From a checkpoint of a small transformer trained on Wikipedia.
Training: a variant of Muon for these matrices, 224M tokens, 13648 steps.
Each number is 50 + 10 x the weight over its row's rms, rounded and kept within 0 to 99. Layers, rows and columns count from 0. The size before them is the row's rms in percent of the matrix's.

# up: layer 2 MLP up, 2240x448, rms 0.115, rows 1893-1920, columns 168-223
# down: layer 2 MLP down (transposed), 2240x448, rms 0.0997, rows 1893-1920, columns 168-223
up1893 120:62 43 48 37 51 48 64 51 49 39 46 46 71 56 58 62 49 61 48 46 48 59 44 54 37 64 50 35 47 57 38 47 61 39 47 51 49 42 48 46 39 42 43 35 59 62 44 43 51 41 36 62 40 66 29 47
down1893 114:41 52 42 27 44 74 42 53 51 59 56 49 52 50 50 49 51 66 37 52 39 45 45 51 48 55 71 55 42 55 56 47 49 31 52 44 60 51 54 42 33 32 50 62 35 47 48 44 53 59 45 55 24 52 61 50
up1894 098:44 47 30 58 52 40 52 43 41 48 51 42 70 51 37 46 46 45 45 42 57 27 57 52 55 45 59 54 62 66 27 30 62 48 39 51 54 44 59 48 42 37 51 50 50 52 57 43 53 29 55 52 37 49 61 35
down1894 098:48 82 53 47 54 53 83 70 47 48 43 34 44 48 86 49 55 52 53 70 52 61 55 38 50 43 38 61 30 40 58 53 42 60 24 40 55 43 49 57 71 38 58 43 47 55 56 49 48 47 68 51 54 54 53 60
up1895 104:45 54 65 53 61 40 56 46 50 51 33 50 35 41 48 45 50 60 62 46 59 49 61 51 44 44 64 37 19 52 66 58 52 42 54 61 45 54 53 44 51 66 45 56 50 36 63 61 48 58 50 35 43 55 47 52
down1895 104:30 59 41 46 55 44 38 61 40 50 40 50 42 66 63 41 61 41 54 54 45 57 45 61 38 34 65 49 45 54 48 35 43 59 50 48 54 60 47 34 58 53 55 43 50 35 45 48 58 26 49 53 43 53 44 28
up1896 114:59 42 55 43 54 61 45 45 58 41 59 68 53 50 36 76 55 53 32 39 69 54 45 47 61 54 54 33 71 47 49 62 38 42 47 55 43 63 49 75 68 56 60 52 57 58 65 58 47 53 42 50 42 51 66 31
down1896 117:61 55 33 44 42 60 52 62 54 46 53 45 43 62 37 46 52 41 43 32 38 42 37 50 46 19 47 56 53 32 29 42 54 51 51 66 43 57 42 68 46 49 56 53 46 35 49 53 49 43 40 34 25 57 39 38
up1897 099:40 41 56 84 49 33 52 47 37 59 64 38 51 60 45 59 51 49 63 55 57 60 43 49 59 37 51 48 47 51 49 45 51 47 31 49 55 59 61 64 54 58 58 38 51 57 41 46 52 60 56 61 35 56 59 33
down1897 103:45 30 52 42 53 40 58 56 34 46 48 65 55 37 49 29 28 46 37 38 47 64 63 29 57 59 49 43 49 42 50 46 57 47 45 65 38 51 61 46 60 60 47 51 34 52 58 51 64 51 63 49 44 45 33 46
up1898 093:62 62 54 60 56 49 42 59 53 32 59 67 54 71 54 56 68 49 50 44 55 44 50 56 57 62 54 46 35 57 25 43 53 74 56 67 44 60 25 65 61 46 47 61 46 48 57 58 48 55 64 52 42 39 46 40
down1898 092:52 41 48 54 47 62 59 34 68 60 51 40 51 47 47 60 66 59 44 38 41 43 55 37 72 46 59 42 39 47 35 44 44 41 50 55 54 48 52 39 60 38 39 40 49 51 52 40 38 42 57 55 46 65 40 74
up1899 121:56 51 48 39 45 58 34 50 59 43 59 66 36 47 47 63 45 61 45 78 45 58 58 45 46 58 56 36 58 42 42 55 35 71 52 38 43 50 59 39 49 66 42 50 46 40 44 40 66 42 53 75 33 53 47 42
down1899 117:71 32 47 52 59 36 57 55 61 57 52 58 56 42 46 61 45 65 49 42 54 62 28 46 45 42 53 60 35 54 43 49 51 52 56 58 43 52 24 52 55 48 55 46 43 59 46 45 61 51 44 64 66 54 56 47
up1900 109:45 44 55 60 56 46 58 27 53 46 46 44 72 65 51 41 32 51 65 58 67 57 46 68 50 36 60 34 46 43 64 47 48 55 39 30 52 39 55 48 33 58 72 75 44 58 51 66 47 50 38 29 58 64 41 49
down1900 103:39 43 39 42 71 46 51 63 49 73 59 58 53 48 76 63 54 41 47 52 46 47 59 47 53 45 40 30 45 45 41 43 54 51 38 33 50 47 48 48 40 61 45 59 62 41 55 55 42 39 37 40 52 33 37 25
up1901 105:43 59 48 64 50 39 48 43 72 58 45 43 38 55 52 60 56 64 49 57 47 23 36 23 40 57 59 49 41 48 36 34 55 51 60 51 65 41 45 44 56 39 41 52 42 57 40 55 60 39 58 41 53 69 51 66
down1901 106:51 72 52 53 36 56 49 45 46 56 41 65 61 60 45 46 48 53 36 42 49 53 50 42 31 58 51 53 45 62 46 52 66 32 65 54 49 30 48 45 47 45 40 56 39 48 61 40 39 54 58 58 37 52 60 39
up1902 099:43 56 56 38 40 62 61 60 62 45 50 46 34 40 51 46 60 41 44 45 47 46 60 36 15 36 67 41 58 72 43 48 37 71 51 51 70 46 60 43 49 52 37 43 63 44 51 53 60 54 43 51 62 56 40 60
down1902 097:57 48 48 61 48 56 24 47 54 49 42 68 36 48 30 57 69 55 50 40 44 47 63 50 56 48 61 55 65 62 63 63 48 58 46 60 49 52 51 53 51 49 51 47 54 52 48 57 52 41 50 46 53 48 34 52
up1903 083:42 60 65 57 41 54 42 63 36 52 52 39 33 46 34 47 52 51 45 42 53 39 60 52 63 45 52 54 47 36 42 33 38 44 56 39 74 65 59 52 58 48 41 67 60 55 65 48 61 68 38 47 84 55 54 49
down1903 090:48 54 38 70 66 48 76 28 44 49 62 42 53 57 61 50 46 57 61 41 66 43 67 48 55 43 53 49 67 52 63 45 30 52 53 60 50 55 41 67 43 42 49 50 48 42 51 62 60 37 36 52 48 49 52 54
up1904 122:56 44 37 41 44 42 47 55 44 55 58 41 52 40 54 62 60 32 63 54 43 51 46 48 41 71 68 49 50 36 57 42 47 49 62 45 45 54 56 51 48 45 46 42 53 65 59 55 50 34 54 44 50 54 44 46
down1904 121:37 74 68 51 34 51 46 39 48 34 45 56 56 49 55 64 62 63 51 56 63 68 48 46 48 50 54 52 53 55 33 44 52 36 59 49 46 47 57 49 35 56 41 35 54 36 45 40 45 67 71 43 63 49 51 49
up1905 100:56 49 59 64 42 41 55 41 46 36 71 42 62 62 61 46 58 49 37 46 33 56 52 56 58 51 59 49 28 37 55 48 47 44 55 53 69 62 63 36 48 45 50 50 30 32 31 30 60 60 50 39 27 39 59 60
down1905 100:58 36 70 34 65 37 65 48 51 62 41 42 34 64 47 61 40 65 56 47 51 53 40 56 47 53 40 53 77 70 37 54 36 51 45 61 56 57 45 51 38 47 33 55 60 44 45 40 35 38 53 57 69 40 39 36
up1906 123:62 44 40 44 35 66 45 52 60 47 38 49 42 54 58 59 54 49 51 44 62 54 54 63 59 58 54 44 53 49 36 50 58 59 43 36 48 66 35 50 33 44 52 40 46 43 47 53 40 52 54 37 63 39 50 63
down1906 113:62 57 56 52 36 51 48 47 56 49 31 38 35 46 67 45 41 40 57 54 37 51 41 66 48 53 60 48 48 54 43 56 42 38 58 37 58 62 51 42 50 45 38 52 43 50 62 50 53 64 52 65 41 32 51 43
up1907 085:49 52 50 43 52 59 52 38 66 40 46 46 53 49 32 50 58 38 55 48 51 41 61 48 53 39 49 47 30 50 52 59 58 58 38 47 58 40 60 45 46 51 57 54 62 44 54 41 64 62 51 54 60 52 49 46
down1907 085:59 33 42 62 53 49 38 41 58 24 54 36 47 59 51 29 68 47 51 43 52 34 59 49 68 67 51 54 47 44 49 63 51 54 54 42 44 54 50 51 56 57 60 57 59 38 52 51 49 46 61 58 42 48 48 45
up1908 116:34 57 45 51 56 37 47 47 64 67 55 53 61 57 50 35 38 40 61 32 53 44 49 58 48 51 51 62 49 53 47 30 35 54 49 54 67 49 31 55 40 40 43 46 41 39 65 57 42 35 62 56 26 18 53 40
down1908 129:47 42 50 40 50 52 47 82 35 55 54 48 55 43 49 56 43 41 34 55 30 57 39 52 28 52 32 22 46 61 46 66 49 36 53 50 58 55 42 39 58 45 51 40 55 39 47 56 50 62 34 44 58 44 69 57
up1909 082:57 78 50 49 58 52 65 51 55 44 51 52 60 50 61 52 47 47 35 38 44 37 47 38 38 68 43 49 62 45 42 49 63 42 36 52 44 44 49 51 55 67 44 30 44 49 34 50 57 50 57 37 49 61 55 52
down1909 081:48 29 47 51 47 46 58 39 43 49 58 36 58 57 67 48 59 66 35 39 47 56 51 57 47 44 52 64 60 48 41 48 59 61 54 33 40 48 41 42 54 48 58 49 65 48 46 53 60 63 39 80 47 65 61 56
up1910 114:36 59 54 69 61 53 58 40 51 41 49 64 41 29 53 50 48 45 58 63 49 23 48 39 37 41 40 63 63 40 56 46 48 53 61 44 54 62 60 45 55 60 38 50 59 62 47 52 43 41 59 64 34 34 39 66
down1910 105:40 65 37 62 40 58 71 56 54 61 60 39 47 42 49 68 69 55 42 63 36 40 34 67 57 69 36 53 56 47 49 47 53 42 51 51 68 47 37 39 43 50 49 53 57 43 57 56 63 37 62 45 59 45 48 46
up1911 089:41 45 57 43 45 43 31 67 49 53 32 40 45 58 59 31 49 53 47 81 63 48 48 64 50 49 51 45 52 51 62 59 61 58 41 60 73 52 44 58 63 57 58 70 36 70 50 56 69 46 57 50 45 48 41 51
down1911 088:59 36 48 39 59 58 37 57 64 57 47 48 38 47 46 44 50 49 36 45 75 40 53 48 29 42 55 41 51 39 39 40 46 46 74 39 38 51 46 36 51 54 39 45 47 50 31 72 46 52 62 59 69 40 56 41
up1912 095:44 50 49 58 65 51 40 58 61 51 61 44 50 54 58 69 33 59 48 38 68 46 65 51 48 52 51 54 54 40 53 38 63 57 57 51 53 49 37 42 58 49 40 42 59 52 35 37 62 50 52 52 64 38 38 39
down1912 088:48 40 40 54 61 55 61 46 32 43 51 47 55 40 62 47 52 43 42 28 47 49 59 50 35 56 53 48 43 42 58 35 46 59 31 46 51 55 47 63 29 47 34 46 54 46 57 62 65 61 51 47 61 52 53 29
up1913 085:59 51 57 45 40 60 62 60 34 49 51 44 35 39 67 50 43 61 59 43 69 63 38 50 52 32 74 43 44 29 56 64 52 72 53 64 56 27 49 52 42 65 41 47 54 71 58 56 43 61 41 29 60 53 52 51
down1913 085:48 46 46 44 32 33 51 40 45 59 45 27 51 31 27 73 32 57 49 55 56 41 50 70 52 32 37 81 46 57 48 31 64 37 43 59 47 66 41 52 27 51 58 46 46 33 44 50 55 47 55 63 55 43 51 57
up1914 102:55 38 76 52 39 45 36 38 44 58 66 43 53 48 56 32 58 60 44 50 49 52 57 28 70 43 44 61 45 66 40 36 52 43 42 49 52 55 38 49 57 55 42 53 47 62 39 61 50 48 37 62 50 36 36 53
down1914 105:46 31 56 49 77 37 33 53 50 44 63 70 45 38 74 41 59 38 53 78 55 56 37 63 51 53 47 42 67 51 38 57 33 39 31 59 62 32 55 44 46 47 57 53 43 53 60 54 65 39 48 51 51 37 27 46
up1915 095:48 57 44 52 58 44 48 54 53 46 49 73 69 57 55 39 56 65 37 56 53 45 57 50 50 55 53 37 52 33 63 38 37 56 39 46 38 51 75 68 60 73 55 49 57 53 37 56 42 59 35 51 48 47 42 40
down1915 098:48 63 41 69 61 41 42 46 61 41 61 64 48 39 44 36 58 51 60 42 60 53 45 51 67 44 43 25 44 69 70 48 51 53 43 50 54 58 40 38 62 46 52 44 44 35 40 42 38 51 60 48 43 55 53 50
up1916 082:43 50 60 56 35 60 63 56 38 57 60 35 57 57 49 52 49 39 48 47 37 39 50 41 59 50 50 43 55 57 37 47 49 62 47 58 40 60 50 55 53 40 66 45 58 51 50 43 54 42 49 56 40 39 75 57
down1916 085:48 39 46 53 43 56 67 56 43 57 49 45 55 37 55 57 28 49 52 68 55 53 56 38 57 43 35 25 61 43 58 62 42 36 51 49 48 27 53 45 49 45 64 39 62 30 50 41 63 48 51 46 62 46 48 44
up1917 087:32 38 34 45 59 29 54 45 48 66 46 48 42 50 46 39 56 35 42 31 55 40 57 62 48 38 44 55 66 46 33 59 62 44 32 49 48 56 35 45 43 54 47 51 60 49 45 37 56 31 56 38 46 57 47 34
down1917 082:43 52 51 29 51 39 31 43 54 49 39 47 57 36 52 35 45 50 60 34 48 44 53 55 51 56 41 44 42 49 46 52 56 66 39 49 48 61 61 56 54 39 49 57 31 60 62 61 49 54 55 49 56 39 56 51
up1918 116:55 31 57 51 40 44 59 51 32 55 59 38 42 43 39 36 38 57 38 65 48 46 59 58 51 67 53 60 64 53 63 53 57 45 55 57 63 44 60 44 56 52 63 45 51 44 50 49 62 60 46 45 30 51 54 30
down1918 127:56 54 47 50 33 45 50 63 54 46 46 71 47 35 35 46 36 66 57 65 40 56 42 42 43 50 55 53 49 35 45 58 48 52 62 51 50 62 35 37 50 55 59 52 59 55 44 42 37 57 51 66 41 36 42 33
up1919 108:55 47 44 58 57 51 35 48 48 45 37 58 56 47 48 56 49 55 62 61 40 63 61 58 53 54 56 46 72 63 62 54 59 45 46 40 60 56 51 41 45 57 60 50 43 58 53 44 57 45 49 66 77 39 41 44
down1919 103:41 59 49 52 56 42 42 40 58 60 39 43 38 32 52 65 49 61 63 45 35 51 45 51 53 52 65 48 24 54 39 30 23 50 79 47 43 51 53 37 43 52 36 70 63 49 44 54 50 50 43 49 57 53 31 41
up1920 098:44 49 52 46 55 58 62 28 35 49 42 38 52 31 42 53 47 51 37 59 49 54 52 46 44 58 42 67 54 41 54 47 47 29 55 49 67 66 49 49 33 53 62 61 53 54 47 52 33 70 53 45 69 53 48 55
down1920 100:40 51 51 60 58 39 49 55 38 53 55 62 40 44 39 52 50 60 51 20 42 43 31 58 29 58 71 52 40 48 63 51 50 45 47 68 50 64 44 48 39 30 51 59 56 57 47 51 58 58 49 62 59 57 54 48